python train.py --n_layer=14 --d_model=160 --n_head=2 --n_kv_head=2 --head_dim=64 --d_mlp=640 --vocab_size=2048 --activation="swiglu" --norm="rmsnorm" --norm_place="pre" --norm_eps=1e-05 --positions="rope" --rope_base=1000000.0 --rope_fraction=1.0 --qk_norm=false --attn_scale=0.125 --bias="none" --tie_embeddings=false --parallel_block=false --init="orth" --init_std_qkv=0.0343 --init_std_o=0.00724 --init_std_up=0.0343 --init_std_down=0.00324 --optimizer="soap_variant" --lr=0.00255 --beta1=0.95 --beta2=0.95 --weight_decay=0.053 --lr_head=0.00345 --grad_clip=2.0 --warmup_steps=200 --schedule="wsd" --decay_fraction=0.81 --decay_shape="linear" --final_lr_fraction=0.0 --batch_tokens=[16384, 32768, 65536] --seq_len=256 --doc_mask=true --z_loss=0.0001 --train_tokens=210700000 --steps=6226 --dataset="wikipedia_en"
Each number is 128 + 32 x the weight over its row's rms, rounded and kept within 0 to 255. Layers, rows and columns count from 0. Numbers have three digits each. The size before them is the row's rms in percent of the matrix's.

# gate: layer 9 MLP gate, 640x160, rms 0.15, rows 82-136, columns 0-79
# up: layer 9 MLP up, 640x160, rms 0.151, rows 82-135, columns 0-79
# down: layer 9 MLP down (transposed), 640x160, rms 0.145, rows 82-135, columns 0-79
gate82 103:092171162083128180095070133145048070136127134084127134148145149089178195108134108174096103129077150167164150126119119110136132148080144126156140132120102156187171165156152102150136117196164130124141139080092123047061160121096186122153056110
up82 106:178112118104072074104124163229067099133118160159118103119136140166099144106115180146164163162114196119128097155111114077164101205170216174151124125137142094133098132189109056067165155156141110107098165151133117137141109117133143128142136127
down82 108:176060119089131063137154121171093138157118097131055142141147065134055097072142159157163137083124165165125067195130123077137115133145148110122093156116129124153131149142122127156128106092063099175135114071142090098128130137075100112115109146
gate83 101:145098125105137134126106145114088176160174152116076145100149105074094111128105197121103125107109163124168121123184125113136126147111155125141140094079125175062105106122080138119092121102185122123169088147150163144138112076127153142098097142
up83 103:167144096191125134132146135119174114104099144145097116118130116085115141181169148092076102137124116061192188178148068153096142100110119159098151175183102075080071108088158082192162114153146181113121180055101111146144159158153122092128141101
down83 100:172144175124095121166107114118057150098102142106169115130086152122179121141072081177158135072157121187117163144157114094144116129100096130112108138133171178202163121135130120173151128130121140165057144145165118140125137079119133098072150177
gate84 102:106194104115113181141148103132104143156146138111128125141228176135132094178119164130126115091190148186099095094102085099137076178108166101116126087161080116164091098117118119113162132142161143077141100079199124186143132161122185160179116156
up84 102:109110164100154123114154136088138134122131054113049098136096125098148121101097135175144142181148082058133159151108124107124082174088122159122157091112129175084165118122109126118129122087038128171092100117142118081210147124098152110076092177
down84 098:082064117142130114098059141138153080135178143049118112149126121167106168118171156059131133152130150201139105111090124139134128200056156113155145043106100131129188117154093160132096155069199125138132135135138103090124130115070193151165101119
gate85 097:136142173117149147156137134120145134057197118067124180159139151167151124124160132096172133150086125151176160096167073129139129169138098113143197145148047149051147144112118132131142133138106136100160083115026103132158165147158102134138098130
up85 093:142141114113164122141138084078133073084199120152081096138173093149145125164121085107138172157167109177156138121158103108141119110107094073068129149184121134138095154127148101180124113093056150136151077099122102121127100190143113196088145163
down85 098:154179130073117154054133170110154091043102145123117107127121104142094123119120095114163144127194119084121169146121094132158107124104158137138131172103091151143137135188143136125113170147115175140120134159115098122172171201087144153118099153
gate86 104:140149117120191062163115140107093154146100151111089148123153166159085162172038131154105137181160112145149135119157133117126108100130108146054129185119060096138112116137160158120146108159150203102196109036088132061115139079125137123082206111
up86 095:127111106137167135194112123112127117095132113121104059175189114167118186159112154110135159122119110180130087124109131118067176124098093140155158048149195128180128111127116079179148114092122120134111165092145143175138095152133087163141132113
down86 097:131128069091122092119082132177157121099107101049189173153117100070167096127149128111111128162132117152145144137200114194152123095137112110096143145115081129057125147107146106109101161131131099143125115144165146099084122094117140132137110141
gate87 096:115121111123147125206116093165193136134151113173160133145135113104078066101108138115191090168128102115151139098122086121078117153071178146126153129094088132124170152161086165120158146117152095132140120210125186141117102161067116118059084110
up87 090:185116105116162106148148159137099136156116123104113129111115109115123109106094180183144150092155166129089109138177115123146142125110135146052184131125161164123117053130081147141218112120132147154094119078135109103067132153141139062078171181
down87 094:109148131114087137141107154073076159115135113210196119117159154136087078131096160156091076100121145111063108092135129171141177158132108110107124147167137115225127133111110160067107081157124153112171122174132090130164127131163108137129143096
gate88 093:138099130133188106108104127062110136167074090103152150130122147206153150190083125130091119121113121059133125126134110115136169121089195174164022119092060102140078129152166165178175153136189147073103162131184105120138138150100151162127132089
up88 092:139152063060170118141228124137081067089167152075148111121143120064086111080106138151134167102169115195103146072117119180108107177150140111122180128129159159146160185091051110107162148114102149155056092084145173142120089110118125128118200135
down88 093:104156089152116124124142163151090111156134177101132096155137194177131143072074129147154114160108171045126127197108163119147094092150173132101117127121021189087144105179204108141160101136123111155150168142123180120129130157158161076173161157
gate89 098:101137143118120134080128117105114119139119132158122122194127166185138134159171097166167103091121123158126126069107162169141056144132110102098118087132205046113142126118096189106142126192127087129149115144143144066104122089093093135082142134
up89 103:127140095110136093112092148161076163088114116147136121149087102144190164096121174097175080174090130156086088092062114224138118093160092151149177162181145194120127144155147149064088133140130198176146094100176119108107152170186122164128097121
down89 099:129113121146155163129115096139126107140073123122109131117133087126128125122126077117060151194140127163072113123090152161182123098116146078150072119132108096072108178139122087116121063080158100141199118104197216123142131100167072058066140102
gate90 104:204136184162161159134133148108129125085167174139118130150072133088121131096161041114146087090148128119181134169163149144111103149153177094124148115120110126105139109145127093106124182078113164120115109108098154123162129071128125116149119149
up90 104:153109159092138125084177174151146134195137144092056108137116221107176189065154145139066096181116144155111133106162197106110115140150197115165133092138031159139197092081146102138095182156113137070142122116104130167145146117123097160113138139
down90 098:108024075135131125136166084102134089123167125121136096136099074152186085121144116122098131123189163106102113106094120147104100117120102091098196110097117136148137103186069103131051130192062167152160149090093117146158047131136126143092135112
gate91 106:146162142100133086127123126168113084110120104180124126122153178127092115110146158164118134093097088139129155094136122129177134198152115040078117140092113088128144070143132088123146184166172176151152153154180122105128126086138140084143113161
up91 108:146065120170164102150151175089184177135123160147098102083090137123122085126147151152075109147149107141159152158127074134162103139158170108179130124128183095077058172157129126177101104114172116115103196106155132111110128097120168089084109164
down91 103:176104206154108094054092075143083182142107125121119049073121139115150120066150053151145125133161145154124084117105111134141073157109110126085121129100102145039150125153153137125156142156152165065102093101073124117140172084046150110135119134
gate92 106:112106215157149121175117151138097130152178106125115148173096128139101124113129117157104098115128113122172104097112070167107132121116150123181150171139181127129121135140137064180139172168128175096127119111168133113145144136127087066141080168
up92 101:167119135123105109090116157156144145122122163151136187130153138100125135131098110130145089141122092113129128114135113157107184096135207151150128108120151145139163100127138117100128136147112199069038100174066183152176218116101157100153106109
down92 100:105160122184142153092159156152166099108147069155137083128108128167134159081169147140053081127126100097153065119149144125157203103123090141155137161158160145122123147067160142149133077190102078104077115137123093096170093133142128139154135128
gate93 093:104135157164123161147140047123176153079166127219160145156113101170111104093082126125074123109141079103120115126111164162120129184160094178100099120154122141113145179158155128123123035118099121069117074098187114120153139192151127156085178162
up93 094:098125145158151107116115093113140124128177145161166108150122106145125154123145111077104118095132103110134176175138199129089129144117107121125202151142074154104163142150206122152126148046123061175167133082137184128156116122120108126103145129
down93 097:171197114112153160107118120199116127177076127113064116150142185148095145129130138107133138091133145139103141074137094087135181075131107104132162096132194056117189108128108104086074116171141135172126193092080111195105189152095094130137140084
gate94 097:087101099099165163098140124121115161106104121130114151140103138150145141145182150121147170132121134134161102146114120187130075150119091088089182110100086174150126103187128100104145174129157106116177062197144062114173135064122131177103092149
up94 102:136117150180152135166071131080127165180160126149114166151107171162171111151105111099128138149113129110080084168098156096144170135152163115133055103145136119118094135116124151137152169157116100144172140126121203090147135171111122151128126156
down94 110:122148151113129111120134160147085109120203111148123179089118200135071144167119106125136162126050155097119091172137074118138130154079174174130176124125144131095156112142117152147144072159146167145122138111125133156107128150164127135048109108
gate95 103:111162152115130102147130134115061106174120123089089138110134154147094130099054153130185147111161190160115122151106147089156161098204132117132161118115111149160192124116095052053122058154116189144131163112203156090095114069163100098123102091
up95 098:130129141095119132112090087171132136123114083144116060174190118163098143144112106146123083068134142107110138103165108149098152159077176135139164139135144078097106082134167179107123159121155053108122090143168128120137135136081100150134143125
down95 097:113206125142112184163112076139185154171122152133169082074155125085191129105137184104106113123172182177088130172136093151126175167145128130136115155100103086136106112142132134115116091130159106107097137096102118170107134115107120098109141162
gate96 103:106127141207154098144126195155130101080124083119108131156114051110122065160132051115121143101146148104154117205094173128152175139158134077050154144145118138100078140182142121119117147150110178118156122130120101161161109131197125116094119135
up96 099:135130079146108113102123154112161080132102117156074128154113085147186092133160191083155130176104133110164109184153128163094113134098116136065138090108110135107107149149128138113168158050163105081157202126191114099137106080138158165138052168
down96 096:153136138127159146160131123107109178131091117157108129149141120140142093105170103139084166151134077119139099099113047118191128198110083105105112125130104136199105104190136147126139075159158111111085094154064131106107154162164114157097130168
gate97 095:120137182140089171136142170112124117137116117128156100121116111120110188184083178103183133115123147106139121137097203123174131121168111133102181188117127092112147131197171243145154186127129121064159192128134094176123135143118100078135156091
up97 101:111115070105147133160139167054150143128089117070133132116135126091112084176102163110126083171159049166165138100123112151207104113099123129180136181133139097125122077146117099159072105092159161114151113071127136131094082157131170144077109117
down97 102:174102203103136143175066074099125085126147122180104125104144156047102081106125149165163049122139142074112124086130092137079133146093155110121148095117091108128150134102137167158144119175122126058165140098093177131133102114146157125160072141
gate98 102:104070130096134097147142140158115150111104117035144153090118089064160124127165146114195156103173191151034130138105091110097160187125089149123087101167120118105201092121087117149148124107148129146104135127129158137074174178095094134153117169
up98 101:119131140144137142123074134089081117123139136099114080138149123124146130085109171154036132173059139134145113161204156152213093153102160129193119183183117140140087177167162121088122068139129080089106064173121149116109124086111140147117059123
down98 100:080118109121104112033167133120158144159150175096124158152153197161131123105089107100167151076092129128112118125099066145090129152110149170048106121121107126080139116144085108122136152068165095145098118167147098148074148098104111134170142139
gate99 102:137149070184108119104101104110130135103102134122180147153146180091073133125128125157109097157147191163101190116122105098157121128176137120120173165114107102132147055104144137109141092103159157084125156127101122088157176137063157134119132107
up99 102:142156129148149050152134125166084143105164112055112049118157090146126112158163145162106170124167144114144129191164096125165138147100133199096137084141168140110079153103085132149178137120134136127150127128181155067160054129154205117133073138
down99 100:101151145168111067067128140116143112163106090101174173170098157124148149105063127166063104127183118155113101132146171113108116104176084157089169136088119136086165131168116107070124130162180093154120116092183134117108099145120109121093156152
gate100 099:212132091119102112119159148164140141104132125103090109043188149123120157141159096094100133067138138161157123148063117155134143106141110116122058145117142143187110068139110167147141138143114129138129097122133083185235135103077090096146135181
up100 097:164134094124174132133108091125168113107083149102149157178119132119132116156106099165078163095112136110157047186134137129192135134152120162089109107144166126107110113105152101097158121141155158099182166131172129088075117091161105174079089092
down100 096:166105093129089152061206158133092154116100146121080182075131103139074154043133093123103087147126102139184067152122123139138090162180116106109146129088145159136085112149128108161109128129127165107103077184086095120096134131126209141062147170
gate101 099:147084143126111110100159143113083138097159151129105133143062189123090150141049175068107121139111151075093142092172144170128139129082061128141140131144182080083144091165176148129108150198130099060067105121103119103096165112141105091204131087
up101 094:051114127129120107109063137091125113108143108173146085093114114151144068154132106209119057130138119132201093159134085093154134121136121147142103132203115192147191145087139117122157169109182155171126059144138119159114085164135186152104121148
down101 095:147143140138114111125107095130122140174150119142159133108152119109203161158083102169148172149162182179154017150147095118175194144143164136171155108164144096095129120103109118147120146087124203105081109140087133083128119161156184124133123110
gate102 098:149058164134158076153103100140168185184134112135109104122072149138093120164060138153151080150107154142153118118165135078141180171151184126159113135118140209119130090173137127083134131143164150143194091155147107074117095137105098096117082080
up102 103:170103112123136129179148116146077082143182189136136097152058097116092108182111172114082076134164126127120089137190135151126092118145169166124164114119125126148086097141160112101078164129102113125138132090154110142119141207101136145074158092
down102 098:127101076136107054154082132099128137070128107102153100148145129113103096107108168110090165107144089089073104101129060063188156164106150096099104147095119131134174151071117130152148099046168096104127140153145095132118135142166098084133132123
gate103 100:150174151117135175142126128104092183066088156113194128090120067081118121099149099124101129102129124155191137144109116145224097130140128122088130094172132069174138137164057115110153133185166092134172061110116161117180141142101139168119171106
up103 095:078049131122140120110117074127148124174056104144081080075106082096099136107181137093136150116090124167150156174163176135104073101133170103098157104120095127189099139113072108128103090133146136106134147097086141098094132115112169089098096114
down103 099:109128109140119109162106067122205170173113175156102124092121168078219132170182175112103191135156134138174107116141094136124074118107101154166121123108144126141089127110130062140081051141128068153056136129102130137103117135086113162144126128
gate104 099:094125131167148161122089078164093171107131165117082170149105142108049135141129150109124138117116117089189123106083126060191120141097139102168109090102094133126127122106142090090166157194151127142132081086122093175132038167133112123157114184
up104 106:171063075107069148147130098067153086074108152162136147141167155128146069082174156115135152144112160162184161112138140145077168166099095129172089165133061130124071114118095122162162154107126112118106135147130165104107184159168156109120162097
down104 101:151122072066171133113128114137109138092120125120104081178149167039137074108126168097147127133118161091140119094073142144112106111122053197137133141105110111134142108132088140143049107127122128101177128100121110120126189175108182116106148203
gate105 098:101158118145190106149118154183098103101117099128099074159129165120133139124151087126113141102125178085083116159105117113186139049094103145134130111166137131174110097133125116023111102179109153154096171059162161157114130073098164102124134118
up105 100:154110130127154160108081124116175158205096144141145134170127214155140168151155122139120146169083100155093078112176125144096125171141144194126200111123147102108161123184100103155155165130189157131098055106117108160176156143140127139114129098
down105 097:130161138133119169154104150078085133132056147146167093167092156092122233146100153083163123117115155170155189101142085132121131125150146125115087124150173149182186121072091070105111110117125131139097119105064166050075123083146161120143108118
gate106 099:119164149095167091131171158124177182114117169128061134138082158119132164121128078167130134085112146123171054151159139071092110153101153123108137145120122102125108124131161120166158149147156128147075148132158090112083117075122121045132133103
up106 095:185133130123150098140130104101139110159127103166133109091125132094131221162136127096171094110130193057142133123163112186058114108113119161111119133138174187177143125122128111120150112127110136109162187113073096148169131117108178169054148159
down106 100:094120147131166098140180177189107129068208116138074204140153080073161137111093140154183134093132107099143144125135102141111120050106169209139122051067121114159131097163104091082121133190104140124134115103143116193090119135104156146169107119
gate107 102:114191177106112135127100085063145101107093145122164149100151137119164166120153098144056095138115164139136060117148100113146086182210120222135129143152086082139130128158112113100146092132126127091118101063109125152124077160122131113113110109
up107 108:157150160103101132087084143175136090133096123143122174166110163099095148100115107153125126135099179102143095107073135068132128164128120148068142075061191105133114113118105119160164115129116169139097134122115162087183125118160143176116136149
down107 113:134145115105123143132097136103179141132162199099172201128150136164090186158144124094050073097066095094145150083139102124085185139095118150139134105173152088117092124160089151163135100093135144126141141126130126122075097075088203122130110114
gate108 097:134143090119141117124100101176097168118071118128134112166149112070225144129110122156141115127130069114143111148164144136097091093184132192097078119148128159119213159153135067103051152139144119088147115102134187110175121131111146096114111048
up108 101:063054154120176146170134163145145115133171131156150165139149142103161137191109074115150075156157104099178181107107185123143122097123106163116158156080142121121122155071127094097208192091161137120146177168077118134103130154150095131104123122
down108 105:111132172149140113085131121125123056120133136144145087143132152140128162169143101117135089165132112145185187192192136109057124142138140144090112125175127134075138080128111110036122107101121039135153087085142083141112166143157089163100137111
gate109 097:160125094133144204030119135127162162095145154186134109138113107083122187114109134058129094138167156117155108144166135119165128082129153102125086077149125134108145132106101175132084142091137187077126153204110128129137087074204188102111167120
up109 094:108138152119151127126099061104073168070142138130094131149162155153138094118091095059143149192085143124149138136135199160174134087120157134134146114138101145168153112165195121116114195134118185139140113164145057170133136134129171113115149099
down109 092:171096136150095129088153181083148108086139135164104106101129100078145164115136113113143095106101150128130140160133133111085125113099166132161017147161106112123082127122084188055085066177152199080098096105103123130100117076087127096130157164
gate110 101:105116138092151123181116155167153067131120110135137108107100157134057091086140147124121120167084147097214113158085126186179173142108085072128104161081114090099085139160141143132129148150106142152153076152096093136149112134062098070122107222
up110 102:086096127070191180186092124156169099136158128072160115108135129133121145063121137137118115094083159134167095148179091142124188105202121077119179131179108100125154132159132155171169089143130141066171087149093146149107165159126132153093134161
down110 103:147071156126164084151112168164189105118181116129115203149154075209152152124117149078121106121115192115120125140185108111087142188167160133146095088133063147152129094106066081077152163088108127111103155170187164208136110090180142154155107145
gate111 095:134102096119123138154158177100105140112126145100078125065133111096141074060131177113147142134132175150134147103128094136156145175129163146069125178147197093136132184120132117100131121046097102107116149121159160129120101138072070124193114119
up111 092:134124113121127114174152140145113111091079107107153189103118151153142113055118117094100106143066162095158167134166098145126143110172078185090086116080166220139147110103129216114123087007173142144135161133128091145105137175105113151143145114
down111 097:149136126149111164126072092125124086134091152148101137125164061167171152144142117164094116176170159145115099102102167029131095155095087120140196140101157175094081132153119092132155154188104120185159101135152186175147073102152133142074169132
gate112 101:154109131064171137141052117118131161084113131175145067162095103155135101143137085139174119105152154129085200112132097119075109097119071102100140119161089107142138195156112198084159069092141159140137165177117175091157163143135119121077135098
up112 100:070177163178151093104154127109107163147132181140120176063125099098092146124067189084136180088114125113125120152158090147087158133145168196173118117163114122058128162124131108169114141120112059193079128078142104141093166142094168166089146152
down112 097:182162115079091165136103139068025142132150107149112124087153100138151135128149070156144132084174162120130154135117182143118158140139103119118158084115152165162165133102081129084107085119139190072127112151083124143173120079121124120072104118
gate113 099:150175175152123164116089103172127101163162065090111115122141159078075076087122128146068089100140129132187164144061120092192110090091125134123119124125083107122156113156096150113163106114129099146089118153109066104137090095105143113128162057
up113 103:109116181126179100134213062094166186102078104145080175139150128136137132146153133166106105121099113136102125143185175137062151143123142126121097121116098154113108147106132049144142140141057101106120145107136145127123161144158111143094107141
down113 104:155156103100109134112115111163168129207166136127068106101168135073128132157106124127074118114080099109146115152100149128101098118145104187156155143129116106138189108113066028119190188151119151145137091153122092074185128054122098113137119155
gate114 099:137150101121123144064159126136105130111111063156109206137100145153106107152114180132206131095107100111143148127137136142075131090170168096178085139112187126099154074091125064092080154184144192162109078161123156147139130145143080075102138123
up114 096:190065115146142047062187099136128138071095112129146186091137148110113143128122161112122161058090168095168142129072072191136130126191143109112122153148165122040121125150093126134128084136146077183088105156141155089109119120131109116066119095
down114 102:143148119124157133153142159122165117127074120112119104122132165124175101111125099112109115124196177146090170084083148083160121130106126105164130181118181120140146112078110080105141106155165000164142151153087115102138189140092178121155113135
gate115 096:160134124134155121121183095143114176128147145148107146121141062174119156082177126069153189139117187089087133178089080143158098085107126120091133158139098096131130100133127116171158139135137102113120139157153093149162148109066143122047163034
up115 095:095165113075088092145121099105135104118174091102163123078118140096097159130150139098176137095070168117087127156100126109162129098161100148089077109197159137177149143137136186131110150068120083118125176152100130172113164122143116105056102114
down115 094:167111138105081083098162126110086135177169126154099128071109142205123129248136172095182117076170114138157152106170064145167210097117123162129134147154125127155110144130122115171101120064141144165142116115085127168177135144136068125110119166
gate116 100:121155154152139185084087159074152142120105142104177132135166105133114122131160145159124084129133115220154126115138115126156114155200171079156152126172140141235143174172096088143061105176085198096152122111118154102118140123041134071126156119
up116 096:173099109101174078168114160135074113130151156122087118140142146121182110137102121084100147216106133111125093111105168100105099113171108109194112159144109128123140174121184106163109112106134106108116137114114166097173133086149219173129138106
down116 100:144076119081155137122105161026182149114147116137123149133124085144167176107133085109133117134146165124100140140141111146128131114186084180086084141087119067094168183083093124112170103113123144158216131132177158070148156086117143165104125174
gate117 097:110146125106106138098104142102068125133203207073085148111140126099111094145204139173144093159119124169130108151167148126103067132152151081117147116114130140105119122108111134142126176170145137106193130141108164133215105115132172141192157157
up117 105:111063141093153110102152140195102105147121093131129160110142144132108104161090139143119123093096108142177069109147121067133158155089144129152139127169165112087086147106234132040166081066104100101149138137136076117120153130138146183138106121
down117 093:122130147108123180115155177176093154093127140118107036108080070169124096130091128121182059091150171184149110168109144138125073152155136090097110150138178089119156085157138114094164142143138177141163120145106123115145153176075129135126105126
gate118 105:066109201124078159085079162132121147090150185139181135191114124165134111123150137103098153119131183183150107100229175176126153126152136073128136108133168142106097138125132139113125145206123145106115153138144159167120175137150122157084141191
up118 105:108147115151105097102093131136110112101145147185141104098073080132129116084104156139134153097113117098104135112154070133096135155129163113117137182118162154138132147103141161134215103142108128085200150124171058148171115100097089190135072123
down118 108:188156099193117134119127132111135143146055117133129100151157119138165100132123114067141201174137148126120175064118115146120130088149173120141133074108119111179122171114152141101110112145147039130147149132110100104145106157131114114125125087
gate119 087:086109119106200104116095116130139135117131108098110161105202057096131097093122066150119077099116116188150077121128117105101113104105154126137138158061094119150101174139090074102173180153101090106145111145104162114179159137167104128172132073
up119 092:149064129184147111128153126072131155143144139140209140127102099137164158143139143087122088179136153093162134126115068104153182065140174153093096130147145164127159131163156148113120107083139098155098166115175085131089091124160175085126164138
down119 093:162174122125122110110116078078076104099145116179081111174087110103155131147113101121167085107152193152103167164148149165134102146133102200155088171074136146165143134089131147121103193088153125082180116170157208131099111089195152057138071134
gate120 105:100086125075061140115070133081137143076100091137165159152125138086220143137112148113129106114184110127112155126127128133128106071126131077149088139094105159123153101141116199153157120064208186071131142066141156097168147172107144178138198142
up120 093:087109163141083149091142156100215137113182102131131148154086116160165079137141155134165102178096114100188177107170122097167136194116113076135191158119166132115085156137097103057097164097170084164087103158103137148137114105139166170143132117
down120 095:082159121117130142119095155132059133113127079165113140151114143173146074095162145094149209159161044125196134115141163109055108147103081113059111115132124092162110163108153095141122103133132134100084099175089184147102113130107130112080079105
gate121 097:124073196126118093153107110150092101137127133105124155103094158199089157137107158157139055139106125070114087141143107138156088123130136122172096122086080121144149133107121126082112119115121130126185100107156120118122095137131094130096065135
up121 089:109160073076122163133193158107072127150143158109166107157120073090139127126162100120134199137105132120127165107133094072124130141190073159087123116087155108143125147132150159117200134098113122070150184107133096094078163144088132139172163119
down121 091:060126094128096243164094081097047130137124148104115159118110087190109187190087169096094110157100162129137140120092153104131154120137144064131143083142160144140087143075087132066171144119171151109157111200145067119118122142071110098194111098
gate122 099:129124104109092164138144207171073149144090090069105095165165141100120071122101097050154178130088058181122127131081089165111145135130095126155115134126096083152169163136068139115144129140168164148098078160126096126151116134142113096110120163
up122 100:128179140126121100134135158094154176138120164150130128063089155120161147155124118146146082103110110131083071167143170120178144145130137140146160172100065195104123122124097138171095163159071097074132157122151201126129186170137121102121106129
down122 102:109152105136140127107185096161069132172134118104130102156154127164112100112161076092165101113120093079152070122102136154135152112118145099145129102187168149052115139130167136166096168140094156041152194152148205138184126149108147123153109109
gate123 096:111112096135111164115157110206077089114163081193178119137089109134192120116171137116161151141051161147152163113143096156121163103180159126143134137174107107155118134183149136076176187124144095152120127134150059140179148083053061117162122122
up123 100:110099087071180070109151129102131164106064144151134090078145141173135116120094129116151121124119157185160067168134114169109122180116069185115076137122177168130086156169160122105102189121176065112135149132161124134091118067112109134132090126
down123 100:110127104107126028163102205075103096104132162041141150121179156146174143146105079110116133198127156136191081110108145109116130085063091124141108148153125167156185151090061134070112121137114135101116148159150134120127137105090107101050157128
gate124 091:143126104138109143106164160112143148095164145154182137094042141192139132168133112097125136145146070166079165122071076158160147157122141134140100065097105135174142149115146127151085129108148132142128068094106158146114088164146141106077142161
up124 086:126152091117113138138124144160117086139088102135098118157103134159134124131159142177067196137127208095106116090182151078137163127079088118196143212122134081127095145152148147108143185153095136108142152115155149120099185179129119233119134155
down124 090:107127139122182142139151143174124091181107063137146154053205154130133127126115187076167141094148169127138156163160151123129114147152158113101086086110113077170124148104132164066167132161184116110091103118133133128156121029141117077130133147
gate125 100:142083113085102099114073108183132129071113190175207132128141114146107133146168199172118088133226152131059151147122074160177170101101140099111191135128088073074138093162146165151182130096110125097122125108117135134102103113145160167105098168
up125 099:113131098145136138150140147086144140158100073157077172143156136091132143157114170076126126155091144114130104094168117102139107078105087094122146104122173129133149117165072155092159073111118151129109125136164123100124097100158121114140087105
down125 098:078086135085101132137073168176121183104151173110139090100132131115139085134155108131113150126135176094117136125069097108159159187067128120169096114156086144089066124165151138133121185130088142120136072081146149153131095164137177162139080152
gate126 091:164172151158081101166110142114189083176102145096073108083131166157153118120167160139143203133201164121163066174122138135145060134098153134125103163130084198070126104161116138124155050153118122129132146123170142109144122112083151111157084089
up126 095:124133100109171168084115157177118136138121097154129142149064102162137155111124140117116124111104085128088147121164156130166126112138097086092156132094128153125144048138207117083107137140154125224092142120090161071108187172110137179071151094
down126 094:144170081138140128163131099148079095129082133138155156068120153089120150126119134175127096104151118076095180178084201149119153151167046143125131189063084136119132103099145146153162094110116170198091152127120107218104121092119157133119138114
gate127 099:133105117126138108136146093154181069140099155146196167163137166075104133116137139081104109168087100122110102162093169109055090107087149141062167187089139132117067175139116126135101125195114028136130131140122110076098099149110092115115143171
up127 089:097129097081167147117120118114102138106102148097111134208117140152101144139139185150122171123144121151132138103140147098063163180167095088120127137104093148165133109121065125096070188131089127146155095079174168092131120093100149185166146075
down127 090:111180143134119101148118174109128109177183052147136120114107166096185155135092077121128076123070127105124085183146165154149129069099072165120094175120152185088147144135142088166136183112171095153108143124098157085103128186129116112106155119
gate128 096:083099148121179132197105084118134162085108158076127131155157143115168121140154147098120168175123136078162125130093139177133141151146112146109144161180095079108107100164181174164140127127086085104154044132138090163174183089130110092140091125
up128 099:097157115102154115122087138113132166129131152141158150179077109106166139153141114137166140136149175099129088150131150132165129094171156148096095085151103078130141122139166165235156144137102130142128065157128160129092218078064149124126078097
down128 100:120124110136150107141154163118141143117115064214111141171114124106113132143075095171110133106159098114184137115124137158135123109102112159144054139044114130103125087126129115121183088159115078124085092126103169114139110142103107104109171147
gate129 109:071155081124136152099160159138115145164100109138147105187171105153058168187132107144127158068067091079169127210108159140124109140053108138165101116161168138116100120115154145120170145106139142103129179160158128064183163159080147111094134114
up129 112:133162154127145137164096112108144112111131082098058140132119061112142127118129150190044125105101155115086185136058168144143153133080173124081119128154094084117075112122135126101119129123112169116219133133123112128137131115145161134128189072
down129 109:188094178081067098143166089127111126084090093160118122137131069135160174129046147130066132080083134088071142080091132151100156176154141136128120129103096083128073119187105151136117097088152197110165080099120142131096160110119098169132100132
gate130 092:107107088105146115176153061176131067112180118092130115210104107106103123134106113146142218102082141118108123157138134096135156114128060097169148177130112141129137129151099108093159160133136127098127108180154098111134115128091105090123199099
up130 097:110154094142057073092116146103074167151157107092155155082110104101110127161176076193107084091117087174111187105139141138156184155105108155135148151094149098075096068105099102143152064144131135094099100083202119094128135129105121103165172101
down130 099:122144124140088156094148093142077105109090098160085070164164134149128099125135152119103070111120187135085158094082113152132125093118086092161074154157191068164196118149142093162109088115118095106120139119143184049117112131147139127113130116
gate131 097:110097170119142169105145174180186171135078139105058158089049089041086099142172086148118174098132174158067105162104138135115166114140094155147170091133155121169118126135102146163098105094144141118115108143110084105111097137132178107146126116
up131 102:189090087136149102130145156128105121145194085086173126158144116098142131176187151136139103104147109078156117091128168148087127112148133135108129109158118051119158098112097109106180154107161128170080135114128086156065143166117073100145159116
down131 102:123066081118134103107143064205186069116105137133131141118174185134107123127164151139069099114073159125123131093086122094052130163214142143111149139156150117131137169130101138141146136153116243130153113158135094105137146136139097110197148212
gate132 097:112135077119106024149116107119150109136167094179130169147069121129164189136096155102083087109139130165118142173160112146085143185084086125095128099157151130104159126156124136141116103103104179111132108113104168143133072123144111141111137116
up132 096:117136102140127152167120090134092141116090069145111120163112117134180146128082149027066103118104134104108119197195113156157120133166163108116183121187138081065139124089132169145091122136108134125114175116075155181093093164100127103123092129
down132 101:204103155117094107182134153106170148132091100147170142083108141138100171143178132156160128145156174073167116157117129152161076125084087169134091110131093123124130107111133128167110149097140083099177154120168136152080089115126154124126088132
gate133 097:138131136115151095126162110095128137068092133086139093151148142118137123121125137192125120099179130127140136215083093140124114146126112079099129106129091111166110141085172169063109154171142163183121132146178122140130061140154173117145161112
up133 104:162192160082121132130084108105129116128125112109119173143131082099134128150169084123093083086170040121154159135149119174058097103136121131148145102152129102140173069127110071151108120076112126130103170107133148150058131079155110134128163125
down133 096:125110081138131157156126171189194153172128131101162122054132143119122145163140198126157132165145157129104090129112139188204163106147103126100127106068118136127123137162108086099147133110165084160114130120086077093170165122150119193101186174
gate134 091:127091175096128166133140139114124144153135114188114158089110080164109147140126205070100148110115173112090101117141066107120132075102112107143117070147153089171160161126159151104120193120128113183110092075126041124137199145125147149114055079
up134 094:121117122162196051120103147170063161078160068088112151191136134107083114120103094142130127115149102183157137158153153080127132162092152138151111165073070146126110079107131141102180061132195119071139151144142112174144087077139091128134180135
down134 098:184127142133154107142120146117123176171157100103100151188100142132134116104158072113131117135117062173158058107109125115183179213127176072102105174101079166143103148075154129172110140093057163048127136166134110093128169073129077148080093155
gate135 108:158137183074090176072153163152143146121081112090170102103130140114065158109104144108159126150085129085118125123116089104035145096086097144153112129116131064165114101148104162106139157080115129106151148086201185149162168088148152162150159141
up135 099:160224131133118151134189124148151112133104102130131107099106116122126082067138097136100138112098046116069131132135144057161149135071174151121072095112095127139107104147121112087132173138142119136136115096124154121121171151132102073084156104
down135 106:100133173126125147112073080093146165155134139166127122082112165132116105085113105143152128131153124143161051153131188121145130081128169129051110144142163137164153182119102119131089115131122061099127073153108106089131173167138105149101160139
gate136 102:097144181121142174147099067102108081071159141078087078120121182089157159125159154133124152179107135151082149157140173188090124134157157159158127133155113169167117137155186073141089133188155141123178125117144084126135091111132130132160080122